Weights of a small transformer language model: learned positions, biases.
Each number is 500 + 25 x the weight over its row's rms, rounded and kept within 0 to 999. Layers, rows and columns count from 0. Numbers have three digits each. The size before them is the row's rms in percent of the matrix's.

# layer 4 MLP down (transposed), 1024x256, rms 0.235, rows 657-706, columns 192-255
099:474525481517518543501488484491518478512471510488529488538556487490527493515489491455511473491534505494470509457457479541488472522502486510467492506485479434479485553468465477502510483518541549
100:455465480529483494504492451498404520514489479455490484504533534495453505502499518494507515513520510496520501529435494476500482502494466471496489522481472514517505535521517529518475469496477516
101:519446487502473488503492515480495518502456509501467507458486498506493496509506453469540490522493484470496493568493512530458469539563482499492490473490507495530506466519492452472470493520482496
091:526514511524429455533462547498458450484517546484506459456504501467447471563478518486469516489440494486455507498483484495512499523462503484528478568509470465505482533536467521518473494449470504
103:500482512502487551539509479503516504540460451504517518476492485496436504501484489490529538499509516498496501527503440483530514495491485480504525522520565517481514506486490529460490493524520499
102:481513522526484484499544511485493525551533498485502505483467473476508517500479493488547516461473516541554554498527480496484512518456510453484546553507498504517489497513458491505478529481558506
100:531476501501509512512501460497459461520450507479506544518521475506501465503497491487487507516531463500499494528516495501521492547469551516526519491472479507475477495511535503498528527514501507
091:477489498505507534493521499509520503460492570474486519500523465495466541464511518527517516519534513516496470470503503500536508459538485507523524495478503489531514491517522521510504553497541519
107:496493516503558518530504526481506488422539513503482453463510535515551489482482490480476464486494520502491547528540469534482517515471488497456510522535525484517503499500492548502510475501491460
082:470502475521509509469456495519502517514487531494481509517542457512501532562511519527477460542471582483493480513482498497488521495509519501475441509442510478485513511512501537488506459480498534
102:531519491482511502530497495485455505501543479469500473498452523490508506497508486464475507516500543519474504500524474487476503492504470503466464530546468546492510478526509504503464542477507510
109:493528484486468505523497496534506497549540458472470493538479516494523532502502475454515472537488459492533460535485500471486512513522473479477495477513526451492515497470502490528508501499510519
088:500461517510490481505529507508478508500504529484534503552485476472491519498502497517513506512511491516509442510483504468509504508485454479540499497489515530507480485512520462505479530501459463
092:492518474466496498516496518493499503531488527524486430534495526509509507517494509497478458441557478517502543459512529525498513526484457484493475467508534527502483492501538476525437445575458494
093:523524507460505520512495458511549528504520505494511546502484440478489525528504501515511477460482509496509517505509503491551495526493465476529484482498501427534488500518487529493440541531535517
106:502550525533547480506503477529525525482515511465455483500450479506511527506518509491492520454467500458509469491515474455477535504504513507546506454517505514504498509508483484498498527503481490
093:513485414476471495509486548510503491513483471480512485500406479489523495498512534508499545479522478499594508509487512464514468507491525455504535489508462497485491484503516516463505506505496506
097:508506516471543553498520470541486562538543515477495505478495501518491500479538478599555464501514476512538481498522588512496550509466498502522491484497533496474519491502509477504517508516503497
113:569530532494508502501517511520498467453482551527515464508518536502517518488472491505497475487507494521565509462530465527462524537487495508487477484514531502531547461472521486499464498488511522
079:477502516552478473498498464483430495503536509502498512513494514477512439532515445478472466536481509523476505485473497514493489465492491478494484544490476526491500540473507502489520530503505546
118:498497514542438502439508502512493489476508487479514539482522487451479515483514487504531522496485491519496503540508492497508492530480515487504505539491480526504488539529531542478516504531511525
096:498518507518469510453538482502453478536555522447496464478462513526519527488550502511536474491534525468498546477493513500489538535485479483498567539495479500487490455515550523474528516502481493
103:519482479490495451505498452517491535487447515476503559478495509559495468469510482494505509522490479516505466498458495497541545511499528477450487508538493501525460480469457490510504533454488519
100:495508523468514507496525487481520542496498426494476484500525493507492508505527492502485486516519490512543428518486539501478526480527513525465551503493500521517508511508503539525522474485502482
112:488514531515510516477530486484488478509507479505465516538484516533486524485473476522487451510567524474480556528508481453496454488535520501537497437555542513516523526503468515475495515519522522
104:458527506512534494480484471525461546508497480486486513512503481483501526518473481526503495450481481479467467504472513479499494489515485474506499501539506511453490484524500515492518520517535518
096:476504498472514556523538462448480501487493487515528502501451496501503475498483544523507450518462510463515498518540481535523524478503514484488508484495530467482503517471508494531519451493502492
109:472512472504515521477485476487514542490482503507479528456553510459511474478546502496482493470472529544530494511493484528526531553514528498469472485490506479523528485488554446487520462479540459
102:490489515510568466496499506513574481485513474500490494504487443485403525479511481525509517525509471490497468486510508493489541501504497528534480482527482529499472465534506526502501510510463492
088:522491556484487525516513457497520537497503545481511537448440523435487504496482503538486553513530473471481508521476477485516489533504497505513509504556501487487513496508492472510456490471465487
100:487475483506502476503521566457522493498503489449483501493541520477500514468523466471491484478509515513536506472519525523444525537543493512496451510509459506535528536486522480528499523470468534
096:512464511469538510478523512527501463531483527476561498510520502507471519481510476528501503515448485464510432496490479486519503492505497466538516514538466539515487515498500505473518516486521460
096:487452457510461521489520531496504477485470491501505532511541546483450494522529513552492481487508520470490502524507465515503482487496493528543507507454530513519467481511516508519503477546512487
098:503496499499489487504485530482519551476507503510451512489516515475467516519498490525491464498496469503516495465554544555508541478472468509508524485495533438504512511459521472490532490534490437
089:501538426469473520463477496535480521508494532438539531497471484532477471478534524520529503495472512540469504510507509487469539515501503471487507518506518500480491444537470512493511500526509499
090:532520472451496558520524466492472494514449474483487492523545485497508472495479499508518505495527461525505494513526513468511530465507451511467480454496549511500560505486492479485506493520475523
101:504495504503515455476482493500509524489488492520483482545495532447528551488486525526512538495551494495472489510494513497558494484481509527489519480510544486526507487475535492507467505453481481
106:495522533482501451562552526528507481496545522547548509529494509482457524499522481491529502489512492531490459497512504514492503468508459500511503551549507513493498530513511511498481528502438517
102:494507516499503508500500510478476510532497450521508503508514479533503449501483509492492508529477511570489527498486519493514490526514485507446500496470519441475528458462530492468470447475520467
098:507539465516498486488518461458502502435516471516524508518507493532457514473511513486488492517497519520472488492522513510513517460532498506485535468495520512512547495503510500508488495471493519
100:471501475524458492492472562458456509498530503533455514480536494506450508514474560498452501469470522479523543487475524530481512494495491499512511523470514536508465517521493548502486457469471504
099:510480489519473508447524461506503577483506472509520519501519523504520513477484514469460527509518452493509508500480492485458513494482493453450521495488503447456482508527486557516522505492515494
084:449483488526474477494464475486471522496502515534529538478524517453558470497490558448490484486522513459493506478523495503550505486510486562505501460468518478488502467490518462489529527485524470
094:467519503524522533486492497509450514502507517503502514503485485536481502503479515543491514459536456532475535517475529504487502548490472473509473486487489530529532531471491458463478469509446509
104:486479524519494456516473490479502513500477517499505471458526495455481539463478488491520536446490504483510500468499495544498453461465487544456531539497511503525495544467562533539493512459504511
099:503450467470506467431530511491497507523477515487539471487518477482460491474471564466505518519469495498464545527485461493486492506517537492497540527478523515467507481470534497444522533456512476
098:463530490475519513471497509547473515535547520508517516511503474461517475470476497448530494509522492504518514501511504518510512431504441501516485485511415520503497463490489511503492498476515493
104:540459501519475493485468481515491503472494488517472469506493510519464487507510513469529473555489482516504510485501515495536488536449522503514533536492471468516534524563529473444506537500488504
105:521496480464456508500474543514508510491481461507499496510473494497468538516498532509536525488456517466532553470539484503508486522509479515467480482477487517500519494479511483489499478481495499
119:506485502488464541514431522508495506510483490533474483498514498504464511510496477471442455476460459519493508469487511519515543504516493481496482512485453510535489483561519465529497488534516484
# layer 4 MLP up, 1024x256, rms 0.184, rows 658-707, columns 192-255
086:467498503465511497466546541474545516500473512522516520507482500540517520442486533499514488519489522541524479502474500545488494516537473494445499460499449495503486470491517479475474502449499497
091:463542542495495515524483525466524462503494568526495539479493507494488506495468496573533533465536475526460534508509476454529467506502543518556499470517506442505484499511471490527494553503519493
094:535517511536470479490511474513508522475527437529498514515496503531532518490519478511513518511472489500518501446471524497470528469491524515479462519462503526507513505470498501558504474525504504
100:513502488468510491486461498525495503491454500493532488492521511516526490465478522543461507509501453479504468497523467454524519511513511521478474547503508489526491486480508496472491514504477494
091:492494524481468503498510486552494511514457523477511477518476444505494502501540489484517526534488555516523482464521448471520466502466510521479464508511523518523522501497514476527506498480536506
096:577496508482483503502514489469494522521499534557481498507471521498499471451528510508486478521521504499455521498504453540492523503557492489508530482511489519514469469504498474490502499514499457
089:505523477500541502514449449468507504469459496513489539476499496493485516506465461506485554467515453493509462512526470501474473456478494455521481512491504514488460494482513489481488465442480491
093:488449523519509464474498489496486498530526457516494512508485485499521474506540478513492529500538479527531493517533474454514480484491481503501482520499561478539486529454484500460468518494499496
097:537510547517458485533510495503492496481475511537455491445521529497529483440482516468543518466520499508518556501538578488546489457518494510503482524550486523468483491467524521513507523484497465
099:465496515527477473447496474490514533531502504511461536481502501479496485480497463530502531546505497492507462501513483480489486523520492456497499477543547481519546513487457508477491435492508477
103:494514512489510529515505505472554479503512487520486454546509521478495522499490495503489499500500490492492492480486516508488471521469467454510487503532505549505475521499483494475498489500478505
094:535554506495493483548492470469469496481501471554548459504506490504504509466481525521525503476498493478508522501477455500536486465552504490488492547557542494530487550509535514544500513502543508
092:554470494535503514519476514529532480501476482510510526499500510492518490530517479541530483466519480522499481476514466497527476523504531489509511518438490505532496505511458496486525512512535513
092:536500478498480488468497471510424522517520505503534476496482519482521506490427519521544542533526537489511488541521477498515518489528517517492504555467478496503521513519467492535503481539509478
113:475487515486534520461472534480497509510452483495494501483562464447554477515535493513550490492479505527493450507559500496441513500458476511506499474493490543543501529525528496460541505474487521
096:489537529492465544516519474483513457498507529519533489495513506531508546499487493461512497505514540512465485509507469512501468491506471549453495499496510486488514493497533500501471511542487523
098:517492495471498523473510482501551510512515528545485509503529480491517512543493537496522481475489465487493494517495511490490500529546513498491505495513472454483435490492537530470519559506504514
105:501487520482514482525495481494489464476536519534475446533516461501518494545520501518522479512532539546480521496500514485494505530511481509517458466529509504488498490469488522487504476483527489
110:470506490530506505483514481535467494530533504522451489536468489514485510541514490464495552523487521485470519501540475518559513539518511436463484525488483517522502507509491536516500499484515479
092:470501535484508483486473455496547529515462526515536503550489480491528529519537545519551494478490521517512475525506531539532510513574522483533500478502483547497495485529545519517518483525468522
097:493530529520470477483515486525474505512513491500470498523509513470453430552518509449526502501541515478427529495488516544485505532501483511457514496463517491481504507479542520488431485528447511
089:492458502518546472541451534505455495474526464482508473463496505500527445493531513508517498552483519470443470519465470553492526519524546493527525470503522546470496493508506501491498522487502558
099:514496504453470492495494514501534484512489518511563522523468474485458505509515483543488501517517504548478460506540519491479495509458504489471481538490483466488488482520485508520492470505539473
098:512471496478512498541475513505530503523518547558488533518487505512481467523456483472473499486510499498491514482473481461473450528524505525486485487513487483528483508497504449517470539526511501
100:487507495494491532526533525507512538496500549527487519520501473503481531541500483501524526473523466543448444500540479510482498548487464503533477488543508499497472510511439481500552506509522496
107:539460499527488501488471526472528480508492499527548512502512477495446461492457467525545520505512503485497504482467510541490563522499528524494507490490500535473498501496495528499477515486518513
096:503524487491521491465484512484491499519513541525522513504510531490495535500524556516501471529502505509534493498462517489478450493498506533465534493482472515534480508485519465441484499471480532
100:521513537491528512532494496428494462504511469516519477479532490508494503533435501511454465522493535462467508491538525511481507514517471523480563535495500523487514534490507522473509511542455492
108:483487454508498513477476551480466469512469498497520483527545499539489534491501521454503520490476502533501548475513556503505524477491522506516501484474516499495522519538503509485524463531504486
097:517508513466463516490517490511501506495493492497497520478509501535494489464523502491520501522548504495517455510504492487488469481475512524513497528467489561543477506507522494525513504512529457
100:462523544500523495473559480528492494503465503539493480552538566525502484518471507516497484505522529484506468521504480510502534486482478467470530511500550490502535492524515460534541517488503498
101:564496503512529531488466499488484507508505498476487496533467500501519465471494472486533518482495457476498528526513490481504533502490509513467494480522512482494522538526482526417524462518511504
108:497473518515459466497457523498509487500499492512504507511477474479461514490494452541510497547491519463529497493495501534522459483494565465450481505501479536506543471518465497492510491501539505
096:494499522520467490535508496539513486504507476497501493520500480514542558485499491458490480505567495448476488458511460484569495501473507515518525424509463507513517533481497509540475502472483484
088:487445470459493495472536473489527496510497500520506518501514489526467506494495477510520513465518511461510527500521468485522508490505512529523508492501482474501498490499527533444475493520531555
098:502455523525483527469508506497454524498481520496497484476474475488532525491500469550496493511499509478494526524486485489480501520537535490471513482498466495513506490511494536469495554531540517
100:440468541480454499471514490453541515480512488506494511462497502523509508474462464483505481498488514498530528495503477516460487486515502527499494531525471487506532537510464502482481487505466473
105:518536458499449483487476457521470522491508525481496531488484475541476495522531495512574499484493521505475528467545487472510500465492516482509509511516512485547506469503532494503526552499479492
100:499497485492495469495519503506532512528449518509521521513509491480503535563501504523555454540514495510481492514481534486483484540532487508483483484482492490489484514489485518474535516493501539
113:538474432462470488462511478495458530516478471485517471487488507496519472484524532511503442505533506494497496514478502503516546488493526509497519484508471528510505489534539535526476511530481523
088:527476505501480462533486506475507474549500512490488560490532494500542522497518499502526528492484506491501535478484514503512489500528502463539513469534452511517519525493510496510504534494512514
095:516501503516526462475504477514492510517470469516507498482483494479484518466472495523515474519460545503504494498513515506477465509526530513488503523486512501503532500494513519521514482464466462
094:536501517482485490537542495512477502502483511488477544528485503529491445529520519520502496500539497516508454524493464459523520535506500507518506474522550495502482443503511514555502557514473525
101:466477512469526487482461494451488515475479514518451491478536471509467484469465500493488487444504493511492509444513487503520447510494492495464482542508480520516455487514537513526506533469522497
091:480483508495496470505547492483512486493486525454488518507465516454476461440449463501473527514511470469489484509486483496517523482478484496519468496501480469482487530514431442459493485498503564
088:480477482475537494482545476486526503450465479519523517484472485501469455511543490549513473537470489491509510501498512540495495480465510479525515463508495480498508557467472515494439484518479479
089:526484518520541481467454503482542481486529507525506463475498525506504514488546531480458504513520521472503501482495505515496441520509519537545515495474533515499515497528536505459477551530470556
100:519499481516482503520516530487517483482516499500532484484551503491510513470569456447492462534499502535490514460458492476502515487490514527536532538525463469516485470503483551504500492534506517
132:513503530524516548491450516489545493525522487517517500517528477534489494506478504491511487484444496493537497491477480497537545527549520485522482533456472509527497509491515512493493507502504521
093:513479515526512516510524473503527504480517506490497549502517465496469507565441527509546468480520530502510522509503485465547485509484500465513483488483545526469491464521501455482510505552494526